config = dict(
    n_layer=8,
    d_model=192,
    n_head=6,
    n_kv_head=6,
    head_dim=32,
    d_mlp=768,
    vocab_size=2048,
    activation='tanh_gelu',
    norm='layernorm',
    norm_place='pre',
    norm_eps=1e-06,
    positions='learned',
    qk_norm=False,
    attn_scale=0.177,
    bias='none',
    tie_embeddings=False,
    parallel_block=False,
    init='normal',
    init_std_qkv=0.0361,
    init_std_o=0.00901,
    init_std_up=0.0361,
    init_std_down=0.00901,
    optimizer='soap_variant',
    lr=0.00531,
    lr_mult_qkv=0.7,
    lr_mult_o=1.28,
    lr_mult_up=1.35,
    beta1=0.95,
    beta2=0.95,
    lr_head=0.00969,
    warmup_steps=200,
    schedule='cos',
    final_lr_fraction=0.1,
    batch_tokens=65536,
    seq_len=128,
    doc_mask=False,
    train_tokens=154100000,
    steps=2352,
    dataset='wikipedia_en',
)
Each number is 500 + 40 x the weight over its row's rms, rounded and kept within 0 to 999. Layers, rows and columns count from 0. Numbers have three digits each. The size before them is the row's rms in percent of the matrix's.

# q: layer 4 attention query, 192x192, rms 0.0933, rows 0-36, columns 0-95
# k: layer 4 attention key, 192x192, rms 0.0935, rows 0-36, columns 0-95
# v: layer 4 attention value, 192x192, rms 0.0748, rows 0-31, columns 0-95
# o: layer 4 attention output (transposed), 192x192, rms 0.122, rows 0-31, columns 0-95
q0 116:536506518471541521489449506473463475503569476415538494560429500494506512515426514469505516564510447525566471497505478528563586536519515514499515524518525551394522469483449492515498529536449473474549500472499494483521449533486568504534508520492525487538537485478477458422571520463473473524
k0 120:507499479529502552496522529523498491468479447435480439559483522491518469485491448518500518554570399492544491483537457610562615484501418496528467528490622506491458479517466475491499508467482481498610530481479494440539508550391553461477549493555586470480506494548479538395461462464495498506
q1 117:436528497552550495482459498423469482442440505540407518455574509442515515461516574531462420476526541530556541534563497593482469520503493505513515424502535466563509483532478487530457536490543478448486462457499490480501548449582473481492405500502510438471483512468537435443496482524512559569
k1 123:461464507537583534475506544474492535505470484485458545492533538483534459577501563490483440458476512570478559489515432510464515440460484501460615402519533501495574481509554517556558424506441457442473441570462529451432515491531494486501524543464528472493598521447516465456540492517510463580
q2 119:513463490478592544504478517497487475561396430454554484463544517509489508525437523503520505454418432539507551530534454509525485507505487503438585479518494492525534442461553504503455539520481532509480523518467600538514576444474535481496496550470467528481525467502484504502523572585442509509
k2 118:519465495468490490472520529443546504477460464519542556475573549430568466427461513524502534497416450543592538541462546541489499555530454475484544522524511492535482474459523473467444496508509508491488558496504597526497542490443531527531530446485488500471518446531484477440447512499442443467
q3 115:502456476493513487443512511474489463543497455546476461524450473518447475453593514481494515576537562562547487555452420551528499527434569486498458440477504495505533497579514518476487489480525537485526439511506519529545509440491487439572539467438520531484492544505535531526510493578467403517
k3 122:487544542496507442513551426508487522544494494509491512529450484443498559455535490497500505486501576539492497559512482570492528485516476434473478475524477434513571563510461532507554549546506465425505469421496536454487553469514522407548508498506498503527475589479513554493501528521486426563
q4 118:493557459491488495554444553527467486515459511498526479541527447457445532445439546406527563495460514502413480455538453507424523448454479522497494540517492457509499516436511495491451507520470546446612446494543516580500501500547493475580560473497551492500537512523430475512511523485502452586
k4 120:462514443474440480489525559496446550501539530488512508519473485534399555479451477522487510500491559539376433560540493467494510532453429510472498538538499455475454505450492489605509480499513468415538546525482537542470515497504520480536429480527578529513572447494489460526521475468503557529
q5 113:424462476456547527490429453481492460495543490497582465450450547459471500519485518510536445485508576511491454545513494433489503458640583438486457502551515496468466584449454597481444572520480483494528459547541470451464539516474519487509509536458539512577556550495578550565530502427468476504
k5 117:500587475446504532506441472460451456554420476482497569469469432488470400428503481481480421472566545473477509451485471525483574465565546461452493457499576512450473512432494554536544491480472511514474485480490533555521548507520564546557604506494504485519519493431582423542441503475504516497
q6 114:490454541490504481392537582491413451485455541473564505478453496482587474544505524504552475508603424503410513505525535532512411507545495529513450504496558500478523525486534551472510555520562435501493474515445518489498461503515569477512497421526518505499513449489541486496500553485504465448
k6 121:489504508521504548374486509488463429506530563494493541495424471500485475511515485501550510469473480536454498558464494505507506439494527438544486549525480503519508495498512535512482469521536443515487482438537483526479466545500514543468464463490446500475477464445529545442487531500503394499
q7 119:488478509486517446432424474456427500454544495491503499539490481536486524491519407542505488423490473517502491526500464522488495439475492500578475500502537451549452499554473545561546500486445490481551463522491562464459560483596499517488538468498528547419487368509490494565517469526516549541
k7 125:463508439550507456501477476524451514501567502504495491541480530579508492536515402599567559434498534483485479488579533507519520529401471433487504433502464439583529480407550505512575523484498535557523472515519499490465526473648457464583517526533488467495468480494572516515541465487499526468
q8 121:543413563540437467455487467490436547537464461453455452542475550476543483489546433484500512509448484467506493487540480526547504518450452522495424487517518503532532523426454512523526515476543522493498520494479490466449469506548470521528430490478443507500501470502437526467522411516557487541
k8 125:549432510499432503472499527547543450495499502542471546520493511474523540520516473519477521483536491593511443501552514456488574468465480466443492490534464518513502515484462543474497487510533496485535570498494544506505518484512451549522481440437531448456487518511515474436523410417493484493
q9 123:479499472495491454533479583554487425492490463440390533551541428471498514600544459534464428450525574514527507426509557477543502549534511508493471544444429505491516452459555549542433437534519547516447459492529501552535540558520544553435458576549557507538432467476513451492539515408506565556
k9 126:468545537471536469464462629461518507553509483491449459540518498494521428436507482517413538535502497510507499461540529543597557537391559487537590488489497572463512433485505537515496504485515450501506427536512519497540429463506477512502522534537496436581467469555526505509511547475463516484
q10 119:498533424532436456530534532443529505427541485472513490486525525538558509474448539480521475446543475571493551553517469503510480518490530508479426466554501496460465572474467470509536493491460526501497523469593478495495494468400527477463506478497542495553485517554497397431424521489510483494
k10 127:487547477496446522504447505510493553481612536516573562509525531534609500478530471465549480478529444558477479555521449499486489501473506538537488546553483488468546546501464481523576453428484547481416451522533494500503544518438510485484592527526511467546568509562449461518460558480544491526
q11 126:514467454421577508503535456530553565468452522446509463601481488492531532431498464507510543554456544541514500565576544519479571494514505491509439495508492544445526526606478403506445507516487538528513519532536462487429462540426529469535505470572453487490521507578480533496536520481515563437
k11 131:480476473451501530537531471536495483484489466511504475544484480532574525458497502565473573486509534529466517518593492471489576434539502535500453459586473546532537511567467557477447519536471506557550466448475510448409464498476549437462426519543501473505485476570501554501441447467425522489
q12 119:600525484487480542478501511407512579535464530497575571508543511521473506527466553527378489462470534483548546497512471521570505466478488541533553564477524524515489460488506563538496480505452515453512552520487478523405503404509452477414491462470502514568482442549557525535489415462466495493
k12 122:541495494576553525434517431507496488537578529505539521463568495517429453502472517516476466518433567485517509476512562518545510451483411484491542533465504512479514406497474534524519474496474556489488553490576493451523484365490452487504494442476533490530485480501487502451528574435486510505
q13 117:481584517476581499496435488515469458460528480456542462549495491487425545479456581515482580523523575515520553448456494519595514442534484477541587442455399475488439518545504447530484582498524487431523505532507482505466518517560500537526525496417530469465425497491392461498419524537483507494
k13 122:449546454481515546534437498485496477532541501542533495532439459500513529494423547525438626486541489522438508488476544515549556413508437509416553471471448432482457441539527464544538566491497495539544547552532462486463565512592504540489552484451528447494492493497477451488434556449529474473
q14 128:612495496445527439523520561415518496446462505460436558555474592498487390497451516505446497508480537483491485473497549508487505483544414498525557435483546525473519494530388599441588543464513499517507464507589465470524504513520478484496475479536485477486460507526500519479472479565467491557
k14 136:537532570410576510542500477420442523455434453455514471505516554570497496478476509523502489513521484504520479455470534506510486483473499538437536422452495527476434503485420487502576505499457525493492494520557577545498487542511465524513495468538521468498395582477535489461529511480507606553
q15 123:519515410516481515582478508445501496530529510453546643509560539519505570377482477504547505432518539541542447530517494479452432550491412489503511497460434558479485511547507506527465453488487502442499477481461481461472440473543555458601495464496487491482494527527483453459489512542512516463
k15 132:579514412439515532474440506436475559518507494494490487534534491494555494395520488489509555515464596534464489535562474486501508565510453483533479516477452555505460482553500545533496491496498552441515536528490531500504506573508523479526469466426566419495536408508455466458488487535532484429
q16 113:514515382508501600456417472552465577574603472538465532495530499548510474579462520458497497562569475434521426437510498503495459498481448490521513571505514546504437529509490519577564493488509529528563505530509458499522502444434433529458462440523509468455542572515438491580533463482474501481
k16 118:476509482513553469508515510487517547500566503519474529497538516553462496481428519486496537519517481497500433484438455548454516503502452589506470514465452513552419512548545480555554493461423568523587498511518417519466485507442482513480413518548543560460481499445473520545525487473485514488
q17 122:480428536474509614456561460480541553491475484511481546511487541452543519529480567488518460488514509499553461475500431425501554488496489485479497442476501430509529472478498498544463538545446464498476442513446509562474558508519499479451501449487483549553479439526524420454489438460517433567
k17 131:506471641468481520538558421476495513403457483538462584488522471488515452534540522506444522483429506479480488505481445478529532479484471482547486534465489462488455454473544468536547537551504529498480481509443497484516496406494509471491517534471370521542442508514482431476558465559492492504
q18 126:604451490503538483459512479555531478518471634478496469458591518466464536441544446577407520525523519493516517437528508480507492506514527567510483519457531464459398525514461525476489536544457515593502483521471514511496529508477517501555508544487396486499494454561497481459518547573447504520
k18 134:529537487568540512479553528546536447455476540545522479491535514522438519431484441558472488547486516551447532521534501471492476517542526516531462578461537488549507484502453526486474474492492455491463507506484490535386451474449471512453572517571406461550555488561468512468472523506524526495
q19 122:456524533456523514563476478579413464599470498481522568551526431479538497437467522581468534492508570517530491571519528460451450471522537501565431484504509468510520509491490501435469504482505404561552492476520537483493498525517458406419489485471490560496564449453522480501494515559494512543
k19 125:483506542500497518575569527507462482487443510429495504575465438581522496548536530528527475522475545525498402542524531460460471416458478455527496477503506487450467459549523488482494492441440449546498479497570563506517548506462414517462529472553520460521527482473480518436465514577497503466
q20 115:617519497510485526408502468523524520505524478459515485570553445561483466482509520560519505464462491483536574555496498433482496491554502479489505483480521538624525491515517514516542544504534451509512517487480549426479444504476474474545410563487550495450421508570503486500460515472514475515
k20 129:508502535500482498431474457542545517535552450503541479488515534546510560485605488537514498440444463458553499487492525518448463523523411506473577453449453516504486476504501529483517554444573494464581562537564535459452559446490493443527500459539506520458485485526466495534423478515500548471
q21 119:419470450529570550457462513476453475379472477519509492517527448467576457529454500572494536467492461452463448433492514478463473489483545519463498489541550448509463514493520453476445437435498496447450528516520512559457426506496489460519437557473439440534509493514522498504475510513479471542
k21 132:437519473421469532380520442516496520481555491499522495499500485460499499522512553535523500493532537549415458433461468511497470481488460523462469487506496448516439570458511485442520417531482523422489535516531420518509542530481497445446450532547496425539450487478529458465523557511433529568
q22 121:486508519465597432473497481506520504474560525494526546494597504553509407506540422473512461512546473521510396476515456517504516488539469554492506454453479497485478458544470517505529497545442565420475456432503518460479466547510513453501446458453486519507595548561452558504503550468467574557
k22 126:460541464518535471472448582534442464412570516522516491453546415512464464466479480518447493603565462479521450466524475510440549478493508500501505485447466493498494567440465552527519453603464553392472505417497505443517479487505498464491532450462517491481539484537485506540544502531565539528
q23 118:529489592487475518524547457498488493499534516585479492599478511508565485568506455510500530472417548481539527511530480513506516427467581456486508548495456478469461499522490514480483494484461513438522484555471511513497537527528493539425515461574478440419472508536518506465489569475511510601
k23 123:512505586479503532466506516496504462491521434442493480534497562558529498559491519522518533529460577407488533492576524478556495450498540435495497480496512491500459538455480505481450509409515467487530436528491522444555502492526521421482535489496576477461527551472491435516452530534403571593
q24 117:553465488519467547513525486487526521461509481578494510544565543451486524466542500541514409540603531519465417536492504515478504494540551450428510449451539510585395462485469501491534555506523518436552495519485522527493483563507540581469465526466501506502432503554409513492534546511487492482
k24 123:527498480525476567495523531543495503496536398501464567560491507490541444518574528577467459503518487519465475573486421475461501445509493481481446479487532523533497521516434507485471513473452509434543493508445448451485465476499493529432447448414460554545450504536472498501551454538543492491
q25 115:487477606536445500509415524518481539553530495552529489492480505560479532447463422526519498463496539554475500498544410515457472553452535444506530472518467510553460470523386494479493496455555410582474493503515486515547458570526454497436553474523479460554477599483497525502517477529466503445
k25 123:497536557552517526454467488593517522430583520528449463395456492504500489497448456463529560419525556565488495462482436523470403498506489379563493485495462506486544483456539497494535552499535422522445559553437506481550521551534512470501532487456563474540494564459552486457438420495493443479
q26 126:516456466484520521515574483527438534503508501462499415482538464503507528510415476477443514488585567475446528517445586549500499524515480437559531466498453517482538442514451455484385554512527493456523466545501477535486513474524520520524451486518504495487521500499561487472471549433509541460
k26 127:544508469473556537450523535506477432495549538512465492504516485503502483474467518525500469484517564578514524486534457467494499542538578453587501520592460491542534455495459396526435575552453487464538485497500474536494466540534561469436536517462479528492446478458509517510534561420517540467
q27 120:522527477513541525487505480493539545468530522493524485535445556580545541516455464565516504582510540504508484515537463528545469505511530491487493441483505437480526410429566585452445520474493492525477428514513461459586548455520558549513463465526489493572525533491480572587435489472551525519
k27 123:459510461591499470495559486483491509487473480422534486423475509609497543505497516563501503512496564616554507483517483580521472479502534535528515454432500527485537512478528474458476463460513551561477478576521471482499467512430530554512546483466466442524509517471480547531450519436479486565
q28 110:564507530512454491518589435526503460497428500481495545476500509523507515456491478431426497502492468551517483554494571588493456480474557465510488625502489463457430514535496510563557518401499527501460486473527539513482466470550500549461556530421472506510429505528526501565411508453479443562
k28 120:536509551532407441493557524562459562527465522487507537506522530496464495481504462464431486484524442545513583501601488556513536483508499491528530551512482501489482487470555491451539563534492612492477492507511531497442469446529492525422546556499519500494498494506472526537566447462438522457
q29 117:530507491540561596521438434507451548489494537496497457532464502505508436494468522526428549530457463471514426512520552487519533448516500496555516493502424510446371489499517538609524494546541495509457436497489547527480494416475536496481462488459459516515531511461514502476480491453437536580
k29 124:517496474531487514467502490512522576428549538485517484483532481505512404529485615477448516519498508493523469508471534447616549416469470536494423494487411542480437455462498495574558496526555537566513507478507512499500509451480478529443494507525499504504464507466508516503533466487400565524
q30 117:490460517518465475482444526503439548519536522544488439566406547518515485472521523464513500566571506496471490463539538451570582476524508523527477456482570541516471467499507465546460471483515506461494521514469477519522562457576534385514436517512513443490501475519404463561505547540548510536
k30 116:462461501547480491478478491547501563455535501497423492456444472468501506457489557529475550538571544481525466501438553494506585552458557479497479508475518555529479513480439484490535509483451490530583504526445461497530464478593548423485529491474474388482446491523480515504525536521521467463
q31 114:593459577569482458487445497536551505523476529516541535489460475458481473465536508560503482493548495545417549478529546478505542517557466486478568457503574478541519564484538569526488467559470541501472499553550427443580487483520498521479507522515532490410470507461507429509478478452495560496
k31 110:554438499505498515503412503404453585544499486539563507436514456499452518494550530494515520550506524490501527454500566453482479479582461504492548516464587482488604482438529487534531484518507523538524514527515514535523525475491509424499485575415505411484481474494439515496489511447504528522
v0 093:488517571497502536517542537505517494478485485504480417553447488493504438539539395516608498523512449496468527473461519511493508481488468492530563455481453486501463482518536515489446427450548480548479541542525508513525449447486409573561497529561471484533477501450429511488561453499538525438
o0 095:431418499512499516508471537519546475471510509440545522516480538510508481419493574494480495508518531553476536466464494558538549566495490553560401575512529554464487477571488472419501502463513532494560516473506513477505564497506490491526491501468552469503496571512515454409503546525443487522
v1 102:536481480492475506499534546490537486515515466521472484520526448486524506487507512553500475452498513514561455464416484497521462477509455467481557468490513470541528486525583573561488461505500470498419446538515525425481525514491552581491507414501515505511457452486538493532453538441512494444
o1 103:435478513601505514447458501543467532481486478543510578525529519445578475503436529503513519515441462455491574487532427467532523516522512541487437489474508507458517543510449454427508522463519523462554466517560517579521479466445524485525506561511514564513493486469467546474510472494569551537
v2 098:525525410505462464454502480488515511525463515496544497529450534539431466556496494479474504479486515464505440477531476405540519471514489547477479490460506490534546468435533479475455448549521442489480556491405600474502534514437487517545507566565485449561553484530485475458526557534575423426
o2 100:514460533417528521531516527458414485522486500487451527506521569504536427479548523494581473529520525479566513509500512485526507431499471459494489502523489560511560638579460531541493549552512464535552487517564533516562446530553469487508502461470508448519496516456485523568515489487554454496
v3 099:539528531489438467475534529500499493455423474550466516478388567495486482451525504487513486530550522510494491439455551450550512496492463465532439515497491469547563494510579367528506426406496459475431471506441536524495472564507455490469517511525501529505470525531430439561508509477526484516
o3 102:441439445515499527493509451520538513476512487455418525534517449482474451458500492485504586485522520578509506605471483563486448484536513471461529510464527588459473524529476560566537460490457511527546519428510510472533466529498493543513519421493556498498542544518528494444525528446510442480
v4 102:533548546431535451446511465528517508521538440474506447521543507414501502440516519540492520530512482537525488496511449529550538592500545545477517510519493500554398554502549431490511508479516504484574525500504520513487546462491463477520471540464472438460564511457515515534522522543502550472
o4 102:491454496475505550543463471465468511515498505505482455485517463540561506558500488526407518482522508514516469471509485494477442512521497470499494484596512504499503474475468504450441439570552543499566423537513470507472514589561528528512516484458555569587391520474480519444444512480510491454
v5 100:493434571495490462597484482496483459482479473511421487459502482557534518538392427519527495526540539451500530474516545526480530513507501524517512451452555481525484497558442509507549470473540469467447568471541505530481423503486495481462578505451525424442545536551448464453487433472427511514
o5 105:475482401451508495454571516512499539521494567493515472506530491599479564491524528477476543504492444519445559557452520546540526480491482502520413470504473488479519428443454461509524574492539493494509455465516557440413543488527489463561426407473509546522467523439497390469489521490544470522
v6 091:536508497583513518510563465521475527530535535396540461460500424500519488473494450500487537512475531508553545513532455426510507517462490514496483469412475525547515546471454498485497501509514567549492527461525512503414507494470453505534496534428454435460447539512532458521442538443550438503
o6 097:433494483485562470530498539506508537516480455496482591547451529492513482536518548480509449502562447478453535563418490467530494513521481457484508466554595552462484470459476500513521455467443459559562445466466465525467545535528478450438497511510446582462566576479467561393513482484470508527
v7 101:442514388475481544527518539546462498579446495529485515519546490529492513574482476515584536453491476557473494503508538492540551552484537432451512458487558578474582452497583505459448592546505426526540535523391532483525487493451513450530503487484437509484544545480529541445482501545426527525
o7 111:475448458497430512388545510504508475482559508426486482546506595481551543537532521504488551574516491472477487459515482508428507466524511561491440467497492483502401528490446503551554450529460529489463432526533450532473522501452466527428449518482524500479541525472458453450468554476441466492
v8 100:445486528500498514515515453510554514468520441475424492508521512516476484512542443570439525493492493500500552566550496509586486528532473482504520487546481465562525427483456542476512435473413450489450460398536483464564467529490412462572440466492530525553496502410435506538500539475453436539
o8 101:455496403499505538493493508432469549547560535497485507458445550467494534437473549485540502432521532544484495508482519466469516519534503527508495531585516516438494542566536463487529488497486569532543529568462460484451422457467577528532548569498440514507531460484541525406522523504520486479
v9 106:574536467514468501483561514501593470448476530458488484509564521431537455536501554470512451478481534507463502532449602508497478544471489501541543530459473560520488530461461435519451451519486484569535532519512515477494517457473502571544512471540448483504542519537537437495481462462499518500
o9 101:474499508409505550526477511486431538529541534526476521541488444510486496489520511553552433536521438538576495571435527455533552532497524496445449455470458489489575451548500528442508533530551459505537428493490459474474475465571471443544478513500566447489499489499510546528517436492467569489
v10 104:499507528560521514499459556491449444549532540459554462483466523584520513464545553518465570581497519522562569500490498535500465488515473448535502462579490549513523574514441458497497473514530511535532497502556443485499414498463465453504535442437518499554494486466540486481528531516439456447
o10 099:561543510454548523470466379452522512552558486500421506509489521439545527480508558515513452502526533522497459555526483493436471472533505502564494486471444507527522494448515447497498490439516499435435478519480506480502510393532526464419462489486413540510478525493534526553501474557514479462
v11 106:496458485562472512498513477509504567418488475496479529496468505483502435500467481418525484518485468454511474450544511485493450441463593458538541568543521526440489485468504520504546481487465468498495523501490580497496440483500512523509605443477448521524538469526474456550517546497388430553
o11 101:551478424445542500438482510463499522479578496504521528552492549504484477476473524491507537523530459503436520379501508454446529565537516516474500495553442501562585501531541527420522504485431427457490524544507437470501479482512468488567507488497510510460504567532430495498523494462438414462
v12 101:550501501467463489557484477521521545458448522514511533628481524572454454532435466533527504494536514478498553468474503529470504471514432403543527464523477456431515519470489529506508448533449479474476457402474475515457496567494527526526475459586490504475513476457444444494452480527528503465
o12 102:456503519534504455440525498441436532464573480505486489491442482449425568442583544523475458459518477537506608495466478432482528602490513511474545485504489538492526445486533484517494477494561460487519511485492463454582464492535442494516517490435479557437451494503486477523522466484513478552
v13 095:544502539518539446540467501463552394485552493483507472573539547518491444473544432479576534545521511494446461606510486511501494556460441434465528519565490514542492518536485533451486511434514544509470477487511449453453576522507480489523488478463509518467436456483533534474443536450465459504
o13 099:523498527551447473471467531508513552432418543508472503505440506500574542536542473537454499544454451525492500477579524453504546492468493522535497571461560506543474513438535507473557438538473448559507475453482466504447409471508462515531578501489449435450565527473465443506528389528526531526
v14 102:472467488532537543540515471517498473549460473519548537480549487543516385515538472422496428506442506424430501511468572480501471486479523500536505416498532488463411431516554536457457477480417445518547562508430597482496510488501557475509539421502500503482482456574479522528497560510550395536
o14 106:525476482544545438542435555511508472460583538493495493506504506512430432528496424483490593550535469401465506486463466464471503495465457443495516524439552591566496495523538536540516528530561521485400482570434462450548482464512442554546480500460510534439562513433434504446461479509464554524
v15 102:533528469505501456478484492506418483521482505519505470535481502492500440393513426522503538542492452521504493463452474437544520512478446511504536454546473450534461452460478522485605540506496490505481493500503595497437405547468519479488483485472484506486473501412487477516462534490514493643
o15 099:509411513598402512534522510507520482559540520485451523445464483455424530468481513521564502404531520480445577469526484456497451498526472531520455545490526466469518539514540478479407428473488451541515476530430487491485609499548520542440512506470470547487538496401504523409555474498425417424
v16 100:467485499502508461537491508480450505522421421461514521503469518507565508515540493520573548511557580504504545510497493516461549545506527450479526508468465535453442441519480468483408493468487519487505496504546509484537524520456472478556430503500517475425520467429536478496508532601467559477
o16 101:472549535481504487522591466442519484494511591491521479431502449452406508484494503552438501464540463515473514524490503520485434472463477552532458618528465438517362565475541484521528483553424560456540481464480457499452559499465489561549566513443463535487487462566482530522480478461507512522
v17 103:545490436526423529537518479555495499534482524500505517530451416542490466507472560505561432477459499547440567513487516434488519529528529498462474484536524547529486503456556545490498487486479464503605555440587546508450463541480485528469510428500542507522473493501547408444523522443540568529
o17 105:404531479508576489504547440524516523501547467497462525502518542513524601488511503560461558576540557452510568516468560459536571524457536520500561474459457511434387524555534491454459420473506467523535486478555400449478521527536474551551531518576482457524511507453471554495557511434563483511
v18 095:422481467444506540516410564532459481481572508507525504448500516498505460588536371534489438581527505581485504450469512421508550537504468483497471463531500481496537453540556518541478480546473509531529467479530565507534479499489514513471450459426519544522528557485544455513505521468483481495
o18 107:559540449462403566486588478465538508558458480517567572541483537553487495510514558514482450497482490423431478505525473507445502521458477473518436485477532537444504501469507521524494459445570536482474452548498485543510503473467509476529493568503460529437465465451489531422456502474497486467
v19 101:583529451518510511517524470464439435471475488520447455493580537479534483477407527569518556479504499553554489497499544558479499471532509557518507509451521496467541507499442428514479527474502476471471494483442492449475519459451496441466427487532455516527395481542537517438444490576521545472
o19 102:475488531448457449428461562487540565538490560539492463540485465435493584521484483457500488524508495488471586461519458556497517531526546478466435503488486476460496452471454561483451574431507500490545485452449540589441524546523509526504470504482467501524478501464485489598497524474480468413
v20 106:477476448487443514536533515506533526459549425506547573502460478483533589498469477434475462505492536483542508489553570463550559572490518553439518429492552539585524519453434453509511535558551536554546521491523491533516569515550437497541509491493478504564543516566530505503462561472517489433
o20 112:497463520525491488449495536584491442546453608484458489456520546492486440592527454481495427479560475451518403518419480528550533456546497510535509558488491539496502576469555507539523493483511416491441548511521465477569480531533451446534488485525561478533500459548535510476462431531559456560
v21 100:553540508479570427538484477583551488519513547548482506492446527468429439453521503489543540533418516483488401433521533520521507427561490494495485454514552529526424482521489522466497452511512546495530446484446489535498488529570548460590473490466500501461458488499522456527449491478478434488
o21 095:521473487537497572549498535495521477498565444496453539546492555470570504618551465538443541494510491501501459508505520464516468483539479436472514578481527439531554495558555398516462490503576499495472540534425516449553502508509429466540444501509483394476524534551494541503473477474582476474
v22 103:475438489520448476519461472453516530594496435460466346485520559488521529513493510544498564483489583513493542488490529494445541465472539427522540566506504432573490522461436517475533512460486511478512531409516484460506459512491430601430509511550457498546438447435528525494502515583481505511
o22 103:529497473506484534515444484513458578391477488456504525432486486459465438428562495515459427461484498486471474487483440474496497498438508470491457403551459544533448487469477551561491565539487484534493523475541515442414569590502576486531470474482498519505501493538520510465563510459531544501
v23 102:567424561473588453504512496560542545572526413432480479545532506522475504440491438448510493468516437545422568568426408546459472498453451511488469479493532450486470498481453581563523475505521511501476460464521500494462442516522469455512462456430532539471404489492585489515497494513482544494
o23 098:471532507521445564528471543440485476515482492502546520468429500510470492565449496498493545524468563473521543492527467475490492481483519486546536562508483521504509502545531493390480473561496489487494507529528486468475567419515453523572539509497425515509617507426598515511494468476425544463
v24 104:542484548485474523553431447485477448454478478537448438498420480564479500508528563512545544548538503484507506460494533521510420506460556492507466518524541409468489480511520524537477540451531541493534503549495513626448497501535515526544404508454531529468482534527491518522393525495547496490
o24 101:472464499572438584497482471493560535497496483406522450508606488495433512499502472498502530513434511503436490535579501516506506545515429525515463511480500579578492516473531538533472529550445458460501517533497534437522519468549518512384484537531518500560493480591563478475526548489443527485
v25 098:523443521493491521513491492454526556528535467500488492509527557422409441417533515482505518499439530489520541478480458550428512470507537464539506527492498521545464511523510496442504440485551550483563530478513532496408455498498560533606522500479570523534469505462533547533549518431479489483
o25 109:473513541537525485545409524545458486442572529491464528492469478496534421534499521542533503476569438512494471567471521493517487573470453511546527551442539507537564442506551512463421487498458450504534552511522443448550467566424446584493533477483507503516463495436525509522449525509594516515
v26 098:442550475492467518451514535491517480490498476508511556505484512564454495405507451558519546469440477540428533572484498473428444528428500519513563505461485512520513486484533521469502537564463509503541507510547536490479509531526500482486496543478475494526491532531461516466469489487498540523
o26 098:515540584482441506542563484456578514526489511450444469456485511467543404457555514518486476477498468485495533437431492492527517483534556500473467498519486495481477491538486438566517439522492510549428497529469464473469568474553559532493549507542457513442513402459472448484533512535481466502
v27 099:519614558488512510505448501509442520487488534476498516503519426478539466500470482439531542481579497533490551495444445539527493466489451473559525421450492522476476512551538459525587515521468546448528540515515531458550470576452470504537474441497497501524479488512546534510456478490444501506
o27 119:489375528532423463441499502475500470524478451553475559385540523481472577495540547552498531505467380485503581457510494475462445539477567530480452503504494468483521472551510473503523519494538479555502462477514508511492602476555561554546500520473530540469472510519485485498508529525519429418
v28 103:517497454568521512450488459492570574523537502456467479479560499477523450602578512532559421516554561495474467557545487506467507461520446508507461567459436476476542443432517547495516520504517563520519525528529523555490527546502526486517512469430483420555484568480528575503457476522414470422
o28 102:539545487423530566484481470542470495438451485525546471530517522447448481494437536493553527530461456397481462420441591461509471481409537440521460512481460482526484465463460486433524548491487547513476539467450474510533475496529467532510472492503515489440503501499532484469475476512571454557
v29 103:410481504509539436464441434500483474506494524535479527541493493487434507435483442491505515488527595550468563469472499483441547479466521548506495528528452501520505476518513471472469495518541466509475575516510514488518538499496505519490429460474437438436536514533543588524513536553502497478
o29 100:581462588525492497435559506454541524481547456530458442467514487536530500524540450523409450599444482462499469444485511512484524470430445558444503571547537551501431514479521548474481585466438523445609494450499537479487521473465513535588510486484426528462476514556450417536484450506469569509
v30 101:516544452520521571487581422543497533503542523553446436511534544526431468471468479503449527586435508513539516530456499465459591571463568477524463491503516430512554523540488541483508452534522497524493467448545583544513465442506512506570536493500542431495533493535469462496500518577486431536
o30 103:485500502508488503479379585449523464412508525510477532595470506501521450466509530546492515493536530410533468469527558488551436452545565451459554461463528507463482432481497527488433546498467452504517531561474423413549511508504442463539508478485531521527493517467558492436516545424514550532
v31 116:497478463436515531486479454469442491488399534505486522472530532464437511518500529445506513559556496455520501487416449455459478382424542538549441489522445504545513531455425484487541587489492419538528509487427504577501528454540482513530502469459573493413465472594533469438440449528517514493
o31 107:565471397539583505441516532433516454536543451482500402521496503527581486540467485509469448522474516470481536539537495549547486533519522573501506482510500561474529461555533543471513480452443435506448465437547521442500561510417496474488483499563464473512510533519574531593501505510477580511
q32 092:523503548420519497507506500457471497517494535500472527430530506471482434596491522488492510519506532479557544469478452547491556518502434537546554501492548514480478487530554539510423538474461532536589505543457485467512447471507484499484464443498576475482469485570407516462548524534457555401
k32 090:574486467439515528511491469507474438465515457494514511454504552557496526479477496479481460464539495548455476547405506489549520570527492459540517500502424579554474496508525506465493545542497479529502446517536455454533475524542500518426425531505566410538475502443585476465497506516449494533
q33 084:476560576515505542501456442539436519451513537540515557437421490401521420479548564444445465513550478544465509520490466481437530493475431465505520450466446557446430538567500481545485535468556451455456540486486463460526522446565509469523469479493501520511584532463538418466504561509523521536
k33 089:512530491482500470545511483490497466482447492532482420504494528483499508475489562534508493551532560457467487482458499470512557516481521526482521429499587440438503568510465524470543461508578537379459542495508539501542535525519523441527466512527512462574487551483518519488472517529498451514
q34 094:477493522508501453486408480475534470502491499543411579545461531503538505537505602508475475496510517458474512449448462465564469521472452490439412542498501484450490481525489457525597489537557507504532522480488481458514519548527550477489499528540459501497461464432552605473491494530509530498
k34 091:580479468471469480450513561525473465517523500559482503487478556452531423560454523533508599505462489475485571488470428445557506499555479509512466527457554543475469556513434543528512493513496517533478488532418527576481451483475415537537427507522443506532524502484555493494483478503510518508
q35 101:525489560464484530487533550485497487484481528561528466513517504542407569533528503447534474428501483527498592512562476525446529514477516473519458482476492474475539524483433453556476543503463478442548550502515500520461430485499492569467534543497502574431495528576569502465479602510453478465
k35 095:512476491514449497501493581444457485480528550569538456494494524521434501485433511538505482478489498460463518468478534473506510532479475460485525563500438433546539423445463483561441536479467544603500496497577507469507508462494564471502468507469464581525444468488520478432523505510457553491
q36 100:477492472466488442550452554395460492438487456458538473555466535552471491513481488445546440458455469476477546477493517490469477504454511479507435474465547570498507508457515479485494474507553444480529478525539525470637401549472526551473451429476525469573515468476474522492541466467504483408
k36 096:505481509508506553527510492538515520522458497496470472534483527580525504440481493514562429514587453578542562430483536463522563480411424590572472486509533575485544521519492544513478471453571478491525466482447526564532470435520551472487473442480442519532464533470560537512498456479530507491